Weights of a small GPT-style language model, trained from scratch on English Wikipedia.
Training: 1053M tokens, 8034 steps.
Each number is 128 + 32 x the weight over its row's rms, rounded and kept within 0 to 255. Layers, rows and columns count from 0. Numbers have three digits each. The size before them is the row's rms in percent of the matrix's.

# gate: layer 3 MLP gate, 1024x384, rms 0.225, rows 626-692, columns 320-383
# up: layer 3 MLP up, 1024x384, rms 0.232, rows 626-692, columns 320-383
# down: layer 3 MLP down (transposed), 1024x384, rms 0.133, rows 626-691, columns 320-383
gate626 098:121108082150137137102103130197162119129199185093130169158103108073136099219148152171100075133145161117106148107187123124131117108094152203145152123083059096137107136119149105083131140107080160
up626 100:140153144127132166149127140144060110135140086058086134193079130164113150117076133128140165126142163122119145187106125165106153083178094111095087128197158138096103145122094119120114084115108120
down626 095:080146139143079106173116174091106181145133164105112070099117194162134043139169102111139107088120098079134155138130203158083084088149092166151159170122188146130097128159106124178110124161134137
gate627 098:120110155145114112140143123115155142144136152100110070161115143144127125156116147146127104150089092097157135121146143111084113067164139148160149124062058158138112131125140119139126131125138152
up627 097:089129115168139091136128112158152166057137118124132139097086124161188156133184188185103109077136191124079201164184094164169130079147168105158141190158124068098135163118059078131080128157136179
down627 090:112132153122169142111141163099162152081100071090090203109160166144137124116136159119141201133139137104143184165110137134132167121105079084143143136175150121072153164088138126167179146132112159
gate628 102:097128145137179112136109088189163112112170127056141131142128134112104076151070119079112157084115083160210139165166106125119173146074127114183127107104105134106113180107102164085139098106129092
up628 101:112113193099137121145107146154119191098159173086142129168110169132152110159120140140134159125153131128196161118159090086141141129154054136182059073147179128165138153102133120147213145196130145
down628 103:103092183122137143087121077146114070116173069108091106120120150104152068141121157067134137156100150110111096114096147115157087098146110126122134190178164120084140179084093131081116077147141100
gate629 104:136063112160149131173161133131157113144132128091087122091112049107058126141055138135131124137084080128099147128173134071122108126088088105138110092064081114144133134143098107057154067150132148
up629 104:135112160100099126141083067105089120138111112114148113108128083175126156158120142115096066159121131142159127069062052148129165110144177108109159122117083136161145113134082123058116102090084143
down629 106:098108101098136136133123160091132070155109089095071085113064142130164115102120071106105074166108114061092091159143179088125202143115082121130121112055138144052131108146177137077179123158113119
gate630 103:095165181112113116063097125094105042182144165101110060140107097145154059125113074106140103106153130143125120114134089125098121099101081105112122143125080117108172174146086208084084141101081118
up630 108:150085107106190135169172106123104150093079067169150136194117192130098134136152178148124124094140133147139137107118117144128085175131141133128143115166087097168169124084192114122154094169165137
down630 104:172094122135115104102171091138097125136083122141159156114135144103117147166165136102110176109119086124160190097090132086114088166122172112166172160106190131136120113160164164159140141144147177
gate631 099:141148183130110037140103095168164162125137171161083185091144158076154125157159143125144115112117116101107136156074116090126167131137116141129094092118145125120162155147104134146156146152147069
up631 098:113074154125157101101143083051100098161117150129130170127137117145107121101201097072146149114122117154136115110140165134107142076095147122121124117118170095096128115108162151111143129072154128
down631 099:153124083154134124166164040135126146149201140100071204111099139128131093142206113171104071101084173175149060090094168119085101161136169079150092128123169104063170079111168159163168127124109094
gate632 105:149137113128157140138149137152142148115144104136166086136149140121071094125093157215125167130107104131160168126170174124142123097095128122226078099198054124185176134071074059095088118169162081
up632 099:159128108105218083107094104119141073130155136114118100160188121089173130064128058076141116085105097129147093133153100083147192133077065154109109172112119130101138132137112117139174131140088122
down632 105:117097088097193117136150136124102103068114103133063189109099112138122113087179035144108155114167108143132125161166107114185159152128148136094112111111098146153098153138097179146117173114119145
gate633 103:071188117136176138102149112062143134081111164124154126100190170141149153114184094162093123167143109134066062084173125140167129143068155132159172130135116074106095129149103158105118098166105174
up633 101:115190097148076178134131128087107123096144101145149150177162159131117149096130169108132164112184145150077159109171100143138137128090149158140077114114148081110141105139070076198143124127150090
down633 103:128129076142097152168095110162105162109123116169098083141085197150119108115114196136132157082197144145101101111105115148091168159115121147118129146092090116156191102163122139166165134153142060
gate634 103:161138174129186106083119130092076069099059103133105090119095108102085118147185168173082143088140110114150134107108130154114120191153071157108078122132161149097146136179108106079087136131163115
up634 104:164163143158090102120090133201165083143125126087103147119173140131124099153127105191093114131071136138128145116134168154149133168165169109101099119150132145089158124129110129135125128113166124
down634 108:116074147152111109241132075186158132168083104112098141146106153150086106179080095178120173142139176159194156139118116158131094126204119117074121168123101128110208132121147101102108131125127090
gate635 120:089153118112127148116135193151113116155126171050131127105100138184117134131125148112142122123158183137129108150098126128136146180125124142116171153135132132210173086122088125102084220131111073
up635 156:094145152123096130131115164159099127128140140096131118134125155145142120104110118124118141171108188147140128138103160104110153171154144180117090165069103102183169091160113138140089167162123095
down635 108:096136142122136149097186117119093138103123164098149133122106130118104105124157134107090107172120128255098099148101121140102079149088125165099157114158171099193166125108116155102163139106128146
gate636 105:172185162082118120130155063115111120082121183153149131175133163170145141123090073183121168148122130122185172145116077155138128141127083167112196164125108133131152119135104079116176162106177177
up636 103:184103123085159147131083136156165056116085146147116114103139128066131144151178119109176107116123096141137128120102112141116157116153087121123099130136115110098121147141100167123140171148118064
down636 106:182130082146202080131164103138107157092121100106137115127105165162141109138103092086163122182145157101149102137094066139109150168123142160084128130180140152085093141157084153141128108197118021
gate637 102:091088159126164103139110111099123136115111168144117138133072096132140141095167150076093139140166091155118130151140161170138107159133145141146214083096116095144076126089152133101142165114105090
up637 100:095131142127130140097130182087156210123125074131116120109087154163132142170142111163139155149116115132158115145091141195144094167086158120217151122099122112135084120110061134114128146139157134
down637 103:127155150130139091119119140096125111143155173104144124149128141118170109152117125090079142105075155143096139057100147161109117096156175125113143135172070170132107187134114186112153160075020123
gate638 103:125212170164105128170155115153140106155168156127123163152128129129065086167160156095140136109103175111102137132135124128076177071120162098087125125099179087111124124141125106068128148130105087
up638 105:089081102128132093136092051154127132111103142096107127124161107097106137126129159110141202140131083115176107121132096080104144062097145108105180100147115121255081114148106147104168116137128176
down638 100:170190101100126176130157182065171137126098110097124082117102137120083096109193159119130140151084115111121046140157119135105107103125106058160220157084101128146166132160189115171116059120135079
gate639 103:148145137139152132148117170117144135162095166163166187116141161114154148101087147140141131121073129127152136128100115057174109159122133100135081120169156148179174097126163115163140083178118110
up639 103:086163052094151171150145138137162072099144075141150128181064168094046157173146112118184118073129099113125097144116136195122155141150043132161083127159177121175095121082123075096137158119184119
down639 107:109135126100085159123187147104075144097086153072108070140124155152130086087131120101145121136183115142070148170214112101153061109035143192156147125111160054141130126163100166106049166138116130
gate640 096:079115112094060147127151145096136090156185147162093075150083121114143105138112094119128143131125038141121079130155082093073121161158130159099110077092126105074162136123138113185117139087133122
up640 098:118126123139138084135150166125146105150153087107162126075115125104110144159199069144163131118142065140144130151130158181108207105154156155165117120074074082155124080086086061132096138111110177
down640 093:148066137109140104159118147082110112141090129139156163127127124122100117118087111112154131113072129207145115147097110113129114141098188032145152163187109145105159132103116101147123156097131078
gate641 102:190112125113077150121127125172118151117158132143105115129183093112144082089096111103114146085161128116142089130133092121149143107092123133119185132086141124124116145094100159161071150202155138
up641 104:138091126166133133106128163158141147129092115155101135131164157067093120151133105173180151109162058136117175086139131184118123165156163135106130135101140137161064128144115139115141127113138133
down641 099:131095135118156108166170148127141195143147129149101167146142119178114176132064128139116178108120095195092148107146126208120161114103179134091126100110170161148083147122111100073096084059113184
gate642 100:118170093103175148070110115058081120166124126091119081123141153099142059124113120156134083094120090121141105102111131154103126062165151145153137167079137098175165216144167176082094105166163176
up642 104:098126109119115160161142131151113115082128132105147146105122133138162129153131155131103138151141163134073120055165087140124132209058094167133180166152168173141099129138156181126135145134111123
down642 106:117112147108089073135160131156164176150115153122072042099068153124129132127144161131142127109154112234218094162144153136144075119110146104123076167098134149103112164137073098143102131096090077
gate643 100:144191115143146099125124150167129136119076145083170106203134118107140103156113176153183096151185123128104088084156120125149143134122128134068129064088092140116176145098139161094117109035107072
up643 095:153175131081178234127149083088104076135135188129164119108161169212141112127106171126115150117155173134144138127121123154087073150123131113120102090127122144115126183149112063117163087151145108
down643 099:133146117152093123187129135116123161174145100067099112150160166111191128108135159158106165104136112126080093156116130075106046149162158168150126108164163071129147115173087171153142076129129170
gate644 099:114104116117084187149123106145160105103136152169149120109102113064166098163167127106081173091119105112105172090102143151142093121130118128110108105044149155117165120070157142168111154138150135
up644 097:130126139151164126111114128144140198108150117108178095118172071178113139108099111094065066161120157142110066142074180177137156185120114121163089143087142167109114144157132148126131152108084200
down644 103:128120128142164144105148155151097110172181099120079092109118154104186140111103163090121114151141114120183101152091142128158182142155169109172166157118104114215159181131111146136129180124110157
gate645 097:114127135124119095101132165155105227082129094107096120097103128135125133119105145164149109182093087146100147080133061154141102155099120156153034149130197121095116143114124125129099120098162163
up645 094:138153138075111134117116131117176077135098131176094240044169122133186098129157123036109173117105178081109087163109161086095160164135088063078198089168083159124099144128131086159150113103094141
down645 096:138176132154159107175162081090123071119092128139081125177177176097148112116093096084157129152141182077085106180194152088064068073133129161113138093166132123147173114130110148145117126177122133
gate646 095:139151087148080148168108095173063149105105106072139119209118145091095105181092128115135087095099153115046138124124165140147163158122073150167069155071092096142150108139202133094108090125153164
up646 098:095152127116106109130172155113129158110137150100077131191033176117117174095122124106095123158121186138101042124160168088129148102148155095164135186154152172070043123125129189135135112096128100
down646 097:132125141137129090128111121158100174150158200128183132152140105185157130123108091099117141089072095131124117097148163147128212131089106098115128139104072107162089086122169192131110121142142137
gate647 097:133157085095171130125158123098111147122104103074134101144114136155148115116106122167124146165144088118148061143172128105054124139185085108095134117126124160148107180200078111097146105118121154
up647 100:070082133142125145105156124148084145133131141118104141137165131139168104110174103167091135112147108132114089108101152098102155090097139169105168155064117177109171125191120077108147144133082104
down647 098:125106135115159120147123172064110086133150132148091161071163132176088112141108158118162146109120185238093167156137149100128131127126071152106187172104070122138119068172098105097180092143165096
gate648 104:139150149084127181102149120112130169118156149100126159130148135154147134102166117130114123108115138112142088122100156151117113089116155145124134133129144132133059089098073140071147154145099137
up648 099:175118133166067100097153196096109129107168139100117121153162103157099101131108108100088083157146148138146149123112099115188098101193170134146164136145110140062104109121170167094189147153161143
down648 106:090111157056078113158174141166154153105060141162181101107174101175151088127137158128105107115129108123139106055131138087115158150116162205120146127093124145141130125128101089075157137126149197
gate649 091:142137162037117132137143189114154097143127134188124121122071115158084134126123149161163105154156079131097131148077082040141082156122116145152078103101159123196129204103104136164124149077086116
up649 091:120153138158140146066126063114161117105149132077138182111152133180112136147123147105155150192079100115101102118075139134120115144144077092159143143078146155165123162092152101154111121105169114
down649 092:125116060120081163129129096164169209110107153106097144097148140066136110113195136150116139127122166081104129145130174149105162119165125142157165105078102119116149129090123093157096116148149092
gate650 102:122174131081114143111138170129183138122121137140083077121132088091143113123166131147102105105157164116091098141125165127099129127110136143099152114132114163113160142138150127193152169133049107
up650 102:166150141102109133117125135091144095137101136145115094124122093065106116135132165142160104151135128155152024157129116115136178115077075130100150124102161170193196113140130129186158092159087137
down650 092:166127113153130115117120159102139119115120145101120123135162124136039128133137063085172108080139095215142202136110171159129179146110111096074079107143148104177139097148140141151103101089133154
gate651 103:122165111120132088118110152105133104151117156148137101078111171131123131122137114179159118176184134102190074161094083180108135084144128128095099177038134124072110183142086145115124089139105109
up651 103:110102094096175129173096123170073057138141145179164081093150153139121150127139124189149154086168114115132120156162100131086131112145128128134140101120077198067150120102125156111121161136199108
down651 106:142113087104080092153097140122122181137158110098197114110095097126143150092139151144084086149123157150141113092164112166058121139186127146099106167160130197162120165171125181158091150088119173
gate652 107:216178132160122045110141101148090152135111116126161132157097121083092086122121136109130150092131122129108099132118084120174056178112106102108061127153101141187123089127145091151142070122181037
up652 090:157142119153076077115100121108043123144157130173185090133055119045115095095142097125102100112141118125158155118135076142136080160080100085134125088111135117141108132087076082199156106187166071
down652 106:069124154114177205123133174135172148092086113100102119125186150181146170135099131145133112180126171083085116117132200146068200129161180165134146134147121126068158122143154161070105206100106186
gate653 096:149141181172110149131133116100136153096134111169132069130115147091134082157138154095085119104156163136170078122125088140182115088123153094156134113070114157122118153030141132151118118110137095
up653 098:179111148110168155092135126162128141070115121158124124203121158106178111147141116120070164196090142141144083145099175090093119088163113099136149121094130154073121153147088119167165152088138116
down653 104:169132166143114162160101136099127099175154068109141162174083114112096126122076161105193141173059169144126129101072102128207116125099111104150102153099059152140146140096070105144139166118113128
gate654 089:144109113120107094092125133176116109144138154133129095162085124106074111141154025190133086121125055124106098142145091135117153136048142085115147124132129130123182131118179037055101121135149074
up654 095:134086099045103130117116181113125135118107128094112132157103139112140060075181140163178164126058101174140078134182115164104142151084104135139152181112118198130133153093143129087095134121168072
down654 098:137090157097168112157177151142166214190115104124131183093135155090114139113160149112160119109115064220191141172242166097143141105119191131120163156158109152186211125115197117115095144162139128
gate655 087:158125162169113155143162127099142169135134139123140169134170160131162114167121135102136164084143130140115146089113206136131127104103117114176151160102073121153148082143138181100160086153163071
up655 084:121133139135154181121140079120164127118148181080091171180120194080153088076077118103122177138106098143147131127138151124150122134160141142164108133158088121106137078182154151138164080169165119
down655 086:149149147156115075168105122116136154112139128188119161138105122144124096133095185115112133129188126214063136157132115116193137161137115103137167160057138133150100083183144154126134105065161084
gate656 098:104119128103140168116102107112126147134184145158073100139131095124141133124122135140113159062107154172165101115097147135129123088061118162094142094125164143135210180188119165065110156164138145
up656 096:068192131119075090180094134142147160151136114113107099097134129164160124122144081119087120104149190145092127115126113114157087123119185136123163083189154064145165142126125129137121219087171144
down656 095:119122110164116102118090122131124193096135156105111123092158099167094124062096137126128113068091179236090132093135111153064120073070166126092092186156134153080163086129102124084101127121131110
gate657 097:151136120136129130109129135109173112142073093106096115093159145112164132091134122101134140079148130120156146090127045092158121164105194126105127071191065097117078136134084148160119104183179173
up657 103:190148149131143153090091151159157081115092124131153049137186142131175085118080182119121125068157140119132183101172069139142146126114201148084136123177089125157119132159106145118100153184158188
down657 094:128119177120144168114098110078132170074068113160171098153107139097161122159153194097147069114175102200104100168121084126119142084045120112137126108219094125146098131128139185139088149171160174
gate658 101:197127091116205133122138136099128141091099126136114085163146095096140148176079103105149162094172134098087148127154113146127135106076103169173162127131105114088114153140050113099141093179156121
up658 099:112106144071138169086161136118126140177094081118090104157118136125117139148067149109137148118112060126087134155095070131129093118098132115138141106138160083129147155145136139105145055125167064
down658 106:159100075133153118127101105074105147103165113131137185120146122152112112052164133104158082132094101163113113123115153124083151160127130132143147078152116124098119135149069116111111121137164104
gate659 102:091183108132134084109150160061191090124144127118098117190138101197117116095139121089121117115091112104141128090163136124069109101139152125150120117128139086090177120117132119140150099147157160
up659 104:096109110112162154150116114127115128085108103118150098135163110139194096168075151103074155177150047111168124141170132122113149104178114127134168119132131102086091119128097120191108141125090108
down659 108:133144108092085136120103118142134114060129099132173136066128117139166139143106103144149147104129162228113079131133161122123090053117138127155118085184111102086155133059144145058119113073081089
gate660 095:157130130124117100118137164103172136150205118104077114163067120120097181123113180161111132124122109133078151140129124174079100126128144144102132171177160125099134118120090127154146133115103089
up660 094:145114135127108116106090125135144150219128109074143107068081128140131121079140083126043120142131075111110152131131090110137129137119106136087098030158144052108132138136076154117099056087075108
down660 097:168109120155138138079060207122113152162165113153146077119120114097088132114122113171097125078107121167105106164112134188153152131152159185091114132152161103069155071104080152147173121160079091
gate661 103:154161123113122169136077174170119147132157168045098103090146115183137144065088143167133164103176143122157131122099161165119184138128077173090146130083159132157136103118145135167144173068090150
up661 099:124199120094119122151145145095091133131093117101137075051113114127121146113082115167110061115124133121118132138108143120140157126205179121105101155110110105148126114148126123157139131075075059
down661 104:086098123127181170136139078116141136103131154118163128116105181140164090160163164129127135142142128146084046160148141117127096166077111098103135112094095118099075137113113075089148155122114090
gate662 101:187114139124118127170131090106070158162096138198147119124149110137138122083127138190115149125117117126172130151076172176138153134102174179160109100142112122061109137119153148184100136096097127
up662 104:141121135168129175127180088102147121143091117094165076144151054128175090151118172112191154096128142157122166139136158123080133142131089136115152079102166168127136135112092111155081185189090186
down662 107:166117150109048138140193092178150144147127159106102161153125074123135106131152136152116104143147180104155116107068193119103129132117118113113102096114155124093099157088108165045156116084082092
gate663 101:090237091065137058141128173177086174075165137122173145114170151139136138133105110153118106195072078144102108160171136134078094106094135131136157114165092145146182152041113140137134141148084147
up663 100:151143142106111122174129146119155144151105149174100147104114077100142105167086125163137157136142116138161138171146139170141119130172148087123141087083183112118126110186203133155100097146127039
down663 100:123071117136146096137085127106134163133080180205151058145091167097140148142149114130114131118172123085130139166113138147207072076133155052127164102125151127072155075145156138132169137086146108
gate664 100:137117114141155130139140101158145145121140133146136131123147116113125140120147227141074121163136105133162093059056170114145085107110112152129095099173131163131075114073158129108079093141087166
up664 100:043125067127127177152074143211129083091108093164164101133191145145119130208115104170078136136104157108109072123122121100106128113099109078156127173135137117113137154174104164091104144065089089
down664 101:093174113135133134175136094171108157115171090165160131174155149156110148172189173150108111152062136061153142130126171104136157111106087162077112133127097114142150099105160160130157106144061122
gate665 104:116086141111167153143112143255165146159125147181119152123125155117105091058080090080146230129121071135124133087150151103077116135157158069113090117128099068136138120140152094090097141183176181
up665 102:123150099123126136155161150082073157084088111120179123119129102152133140110132216106163176122117130141088137160133109122135144091150139118129088146125152134140087108137094110123096106133144134
down665 105:190125122106135129103137097181110203108113192143104116117092140098170174152084160105115150177153121071126138099132090115130107169126105088100104154113161123146136156176071131134139152077133200
gate666 104:103124124124152148139139155098125092144091124122108092098122143052128096087127146105124145158123129144133172171084147108137115186086128190078106088176091105175182178126111119141137091141098049
up666 099:133111126169136188142106102136099112130093094122128120181168095085102231122107204163112140102111130117085160138127123148153112094192124133161173150099144157083077161180158091134123138138136189
down666 102:159166152141118136128135168138125117128115116105126122159127171112079207104100194116143144086037094126107147157135106106121121082147155137080098093144148094108087094142167125128103132157142133
gate667 104:125134102134149114120148069141184188134123113115140062141165115131110108128111141116132123158126142118171090135136103066082114124065222139114116131095140119201119131169158140139125118106182129
up667 102:178207074128167056091149067115130159099093112103145054144147104182168126075115125138087094117105143153097118136142131184113171095117151087190155092110160145131083171111147138104083123162132154
down667 095:153149079093077113166115124086114092134120135102125090181161099077108161153088148126130127152149135217160153142115140098070121090136120112164112077149145162104120150146090111093076109079098184
gate668 101:123126135139126078151147107124193079091107145140156120116101074145134118107089145125180111127090185138097126147117124123134122103122111153129135131141113105160102157158113145132115097162085135
up668 106:131150088096130144089144117130141118035169193138123120121106167135107182165075161129161122088088157131150139130163127086117121105081106073130131126141137125142149166098121086178163141127140107
down668 104:098113135120170110155113203114138085125152113106123134122068107102111150116134105181132170121095142207142139139200163145148091084124145118155154153200160129137196150193120161134193130152113107
gate669 105:131103178131143169104070124142167103127107110105097082114099133127140134107205168174088131059133085127098146068115121121083109084143170099148098144070163060157135122139135078193188098109081148
up669 100:178175119145130111136156090154080129092145133129149132076111111154037155105188128212137179115153076146095099143192120141184134098095144113158130101121148105082119072090084176140163110135103108
down669 100:130118169111097191083121084159133155147109169077050150168099155154145158121141126125181173103098149180122123109212135136118123083128153127131170116149153109177158125118168107169144142111114059
gate670 088:198149092167114089120141124134154121067125160129148109131160131095173132061136122159122187089118135144070139118115140089140076147119142135161132112153127109149119167125122109110141156120121157
up670 094:034114148098112117136163147156132187121152118140139124153060051177112141169147080069109114176143123109126148108169150137121185115108148111114099125063143136080150121139157116145114167156099136
down670 089:072127103161143096128166170147078141110134183149113134158108088111081141115142100119135107186116149022131203100188087094074129168098156124107072138138139141149143181118155111111132130141142106
gate671 097:106137128151128144106142155186114148126118153073170076125145096151149137170150094149078126179114138126152133139097109104120096106131087115156086172137151051134115074129176098114150114174134165
up671 098:148103115150159153144059175089149157110104128123066190102182124098112115084106140122143085126118105135155148120110085152151090111124126170046125157128157161130131092155122134092137136125109143
down671 101:120079165125125097070093137102144128100149153171069141141101154127113107147167174103156108129098094052161137174123159164142109145123165172128135166082091127151180104112097097122114104160115173
gate672 097:167124154112121136110130127148082173074121189151098138102189137108148108172111137131085170126065042134131132188117129146121197113146100106126080112134196104166138137068109181107111089116158117
up672 104:148118109167065157128144110118175130147112079168196112112115115176097155186120130108119120078148101132152134122163125088107136146087193134152131146129030136109102116148143158095158132159122106
down672 095:155068156091169132127074096120083153196065157157216124181101077176195162146135109117141153103071095082108116134110162078141097124147150177169123139132140150108145215140107218103117164172130144
gate673 101:108196163134145148122123115078075136110127113146078139084116087135120092112136062093138083171160065122170136106114149120106176104104159145135157078058097090123113107119096156112108097130093137
up673 102:099139104068123070101110142092173159134156136065090138112138141122116128091172099163112151154143125133083142118151135160189126157091229176162196124112104180106093092127116131186071141130127157
down673 106:162110106135140128157075096166128164129086125138148129178159167184150138048133107115130105137141141083139106156195134139069100101154156090091106188082111093167141159120147150090102225172093074
gate674 098:113144146157047149156107120102123184086155193120155207141116122110153198135112084137064126103168124112164106107112094153104147117117081194121116180136151152088183147096132135181113088145159155
up674 101:177136106137130081098153137171116073133130142122155106136160060157121110134192142124176103190099133148105144087136133103129158119135127150121149127127149124106123139129126171074156120140092030
down674 095:199115109082156161142158148160118116125139174110113165134152113129078149152191076138141155182104136028130148195104109157141080092078193145152116154142096097075164147118136130122149181137159181
gate675 104:146127140093125079138112086128096072151102115147103115155106087102105158090153157112172098118161122138094165128121148064118146124178100191176135105116099129165148102076096219068146103126122151
up675 103:159178099169177167096155133172135110177157116113106084148115146170101083166138111185098163104132113139107129114102129131124101109105165123093168132108100097126104078116150124081136068160083105
down675 103:176126124119094004079120144146072155147191138095160124145170128143165165149116132162117098092150185090145121126105138178112123149155110111157185208109045125100137155110107140120154113163131056
gate676 105:088047108138168136118136176131151123126112135078124165115113121100161079085125147105103168184140111130117134114078144154185104127107111173151182160165088150155082163084116120097102149156158132
up676 097:058121192135119093136076105146095162169111164156183132113136085115097138162111110139147074124121108159089090089123146115096129101151118123132177166082204163166119136118135114108123156155131180
down676 099:131097166121149176106138116108183142147132101103031118085148079034146097160162089134160130136118134189145101100100125115139151153031117171135175093089149116131103192130082082075133166131137106
gate677 093:145156097158106112167181057102176100122201158158044141136131191022105083120153205103157116115057163117106114065094140086143126179121148108106129167111163122117118114132044152181146135088159150
up677 094:097153115129131198154177111146128097101103138128107129173052050143127174175128097089061124126116137127110109108115125114125140086101119126150124187137104169134147110131192082120147057164069145
down677 103:152108126088105172081150130130130075126068147134126093126092070109112105103164150158134092099108114057153186058156118122113093108135143126157151083136111131136176157176114123133122110106121121
gate678 104:141106145103158099171157209082144132119096130154128081119101163124158151159104071147081119161147081132172085117152093102117138078124141171134117140116111071127111112050146140127152121120100184
up678 104:103106081137119115132135153121132097148150099056116099148152081184143080155139145150204103131115114139155149131193078124120092082152126121128120078137156170185142136180122116084121199152119129
down678 109:173135110145100120143162182097143140112113169107150142090091134126118115153139178124080099127139126109089129152084072129174155015176077113113117129168088122088153098132077149132119114132136118
gate679 099:141114145110189119167112115147094140071121117125158106143126089126103115139130134181140091124094149131122124144173183129123205082140093198175160190095114154104123189154133185118089145174119170
up679 101:097056134094126147142067137089063148089103142147077097143085129122189175131124152173100143175114102130100089178136093148188106128122099113148094099127170106090129143083128160128120107125121089
down679 102:098122139117092162100084133132112152069076142138097106174087152138178097161142120116152094146117156153147178107132073097166118135182121129058148108092130176067182110209096110098162193116084099
gate680 096:144115151091167150084149082132128079102157107083072168152103088138152146109133115121114143100140179092150106082163112132092144139138153126090087123139133088179104164118137148139126149149003144
up680 101:162156100148161186164143070124177076115138113094085145136112142127120131114169181140142156112068133114103179082069114152099094162140124149065145122194090136220129187145108104154115116155099148
down680 089:118130153142182142172069128119125082169133126067081108132155142147156192150148185119178127162144133217109125134150106103174114080119107156079130141138068127136116138104096128153170099118123116
gate681 095:172144128099200114115114108146155123084084170161091109080122188151145160149095188105217115120154182117148169090100125172140103166113151140118157170115081114084145132119129181103190076135157173
up681 091:089083106171116090098109083085121134138160099125178075041100179136070103075173065141143048114181091120143153109122115166124154156145193115122101109124142149135167126097085091116086168159158125
down681 094:118101183129104122145095140063103161072113210151089136164099155128126099075189062079117104133184082042144101098153144138141093133147208115163111068163049114130120130138121057088119103109151114
gate682 101:097134119140176164021127186144109121080128144149118166148077141205135113198106091060070128107107130130116166132089196074162121148102160154153114130147058136127137181121144132099140063136123149
up682 098:195121137092065075169069131133174163135093150111117097079114125122074146118107048129127127156120131084153101120110059163127112189136124177071145166139087105116146012146114166113106170154143126
down682 086:104124184141135130192119154111136135147152158113094116126098103133122114109152165127146135063134147047140091152135135157105139137156106156170128190147168028078080150101151133106140160124106133
gate683 104:103121058134074115133180131116119142114146148125135159147152112090104065074133114121105140124112132119151144128113089159116126194123103150109096120144184159078116124099194129117057184091073175
up683 106:123133063117095125064169103132133078117187109127119104061117159157175136139129139166128164153127105108124044213113109176123118106146140201165127078087125153152101141158125126168107148091139131
down683 101:147138136133105111080139132124126143120145141164126091097110130152136157083109144178130185158158077159100129130146121166139111155160091149116097080130148093106104166112109147149064077126104161
gate684 098:127146087145112120104107143123188126121110171143128125185117110158109124136128146146170146135118167139114129106162159182124090173169144144079155157190084078140077168145152179059135122064074189
up684 099:146128119120127146218142154131124138153165142202118134110154158053076124121140142136171138100161156122158105094161103142084137134057100156198133178122112134115154091155125128155081105121154124
down684 102:137111125166120144139100099105163132175126115125131092111140138121114150182103152120088096091145109191118134140114142139086057114179099158157160190080134165145159121106135137120110088171153165
gate685 097:143153172114164035119131135135122126134115172134087151182120127124083117142158071146135091077117130145101182160157137115082098092089142190237137090160135175119171207062132110133124115103089168
up685 095:153137179102075078025176164118102164106146125121111168128113131112092109191114113101141074128149155139131151136129109127161086077098116128198149106109184138088140151070133163160127191105124171
down685 097:129144145149036108106118145107139120139114181119097125137085116115145170105106091048125143130055214156154163157132163142160107119090144127115119139086123083086166102115122109109113139101122097
gate686 098:098117142141152149116130172116158158112116153111168111140136112155125134125120169154135140162082147089083119191108137169137044137150165179116171067095072094124088085116127080129109146190104117
up686 097:134068130099159111149096134149076146149094120091117147093138090145129118112127127129168121164119124166146118086092142148098195124153147136115148093117166117108135157149133110150183095061087115
down686 103:104104152147207144118180137152104083114111185107138170180124098155107098095134157104127115123100135106170144106122111092133119091117081120187103046072139155135094130105100142126168136094118122
gate687 106:143171102149189097088167125091164153107110144069103133124128176140141053114097066131160155120124104126156113055111108140081150178115068151141091109111176141102099146193109144082103094192150170
up687 101:163126123131095172103139104165131136145108195141115129121126117123128129130175071127091164175134163117139099116075116122131126082108137141082162099116107081078124118160181094192123167124123119
down687 105:154133176129134186076144085174116172103049125083078117143142142101152106130154095148144133161125130071099088114095131146143203084065111104095168130101113093175111102144155135182157104182128082
gate688 104:163144126129079147129159068116136139147130124169073115118106071101169173160146118163116142051123078140101162152111105068107134092164134074106131121137113143129116140121103123071114125096156076
up688 104:109092115117175111109209133092147124172112120047119146182061144125181137059140096194137154132110120139126139129132137081183064163126108087057129109144134138121095133142157156177104096133106088
down688 104:095085142131130147148124142123128149188146186100098155136115124178149144122122119134162172137127125185121110151090138088143139135148164134099133095163109103146135098195200110132113130070104035
gate689 101:079125172187090108129138101154117120144198167157111098155105165140158133144185122116196140182176103152102180101186144142151098095127133118174111179144105110159077101115128166092112172129085136
up689 100:120092170072155117113103142153109155055148108127123128160180120182140142178152134110146088144146115115161117118158128098117128079137160181153175125179120042105144112139176083070151078107132149
down689 083:108147130124119140148110232131116148151065151128108128100123160105113149117180125191105156147205131255158168116119181136087174145117137073124139131146147157105122094155044104126127147157127180
gate690 092:090156134118126074093116133167144107104125111185131089115116117122119180149078069146145172091100166124134148090160147117120112173173169124114104075163019121059124120110150164102116082163111125
up690 091:136105204146137135015141148190190133077139134193126100127082172176136157091109115120105192094095138150110146113171149061154146083150107135112128132134078126167127129108125086086111086170148139
down690 095:110145101157142042098102148158161157117176044141085108111112167108151126092048106168148196092074127177124159132169137094135186145156079082097090070137091165120147089113126143072078067127143152
gate691 096:100104136083128084137107125136105142107131097170119147163162126100112095134118077157194179148152098142115102099091157127072107112066110155098099116183153117156129113033112141081101169119133169
up691 096:109158128152128135098118143127136131110129102159141169164133095155147115198145201164125090098136178135129134166201103106128129113075126112124163126122108104168129136156106104148118084130131091
down691 100:099090099143133120108128164145194156116099120156130110108123123127140091120170101134072096134135108078129080124172100146136143149092142139120185118072167175153093106228105054185146134107139116
gate692 103:103164220163130107103130105164123104123103167140093108155092090177149121178148087147181072096132153145180111096184136119083122127079142167114174187163147122111124113127107128154187201128153075
up692 106:211104117125129129151146145100116048093122108158154134121148091106192103142126184207116215136124126109153137044091102119107191133156126117154152093167085143109169113175142118134111114141055076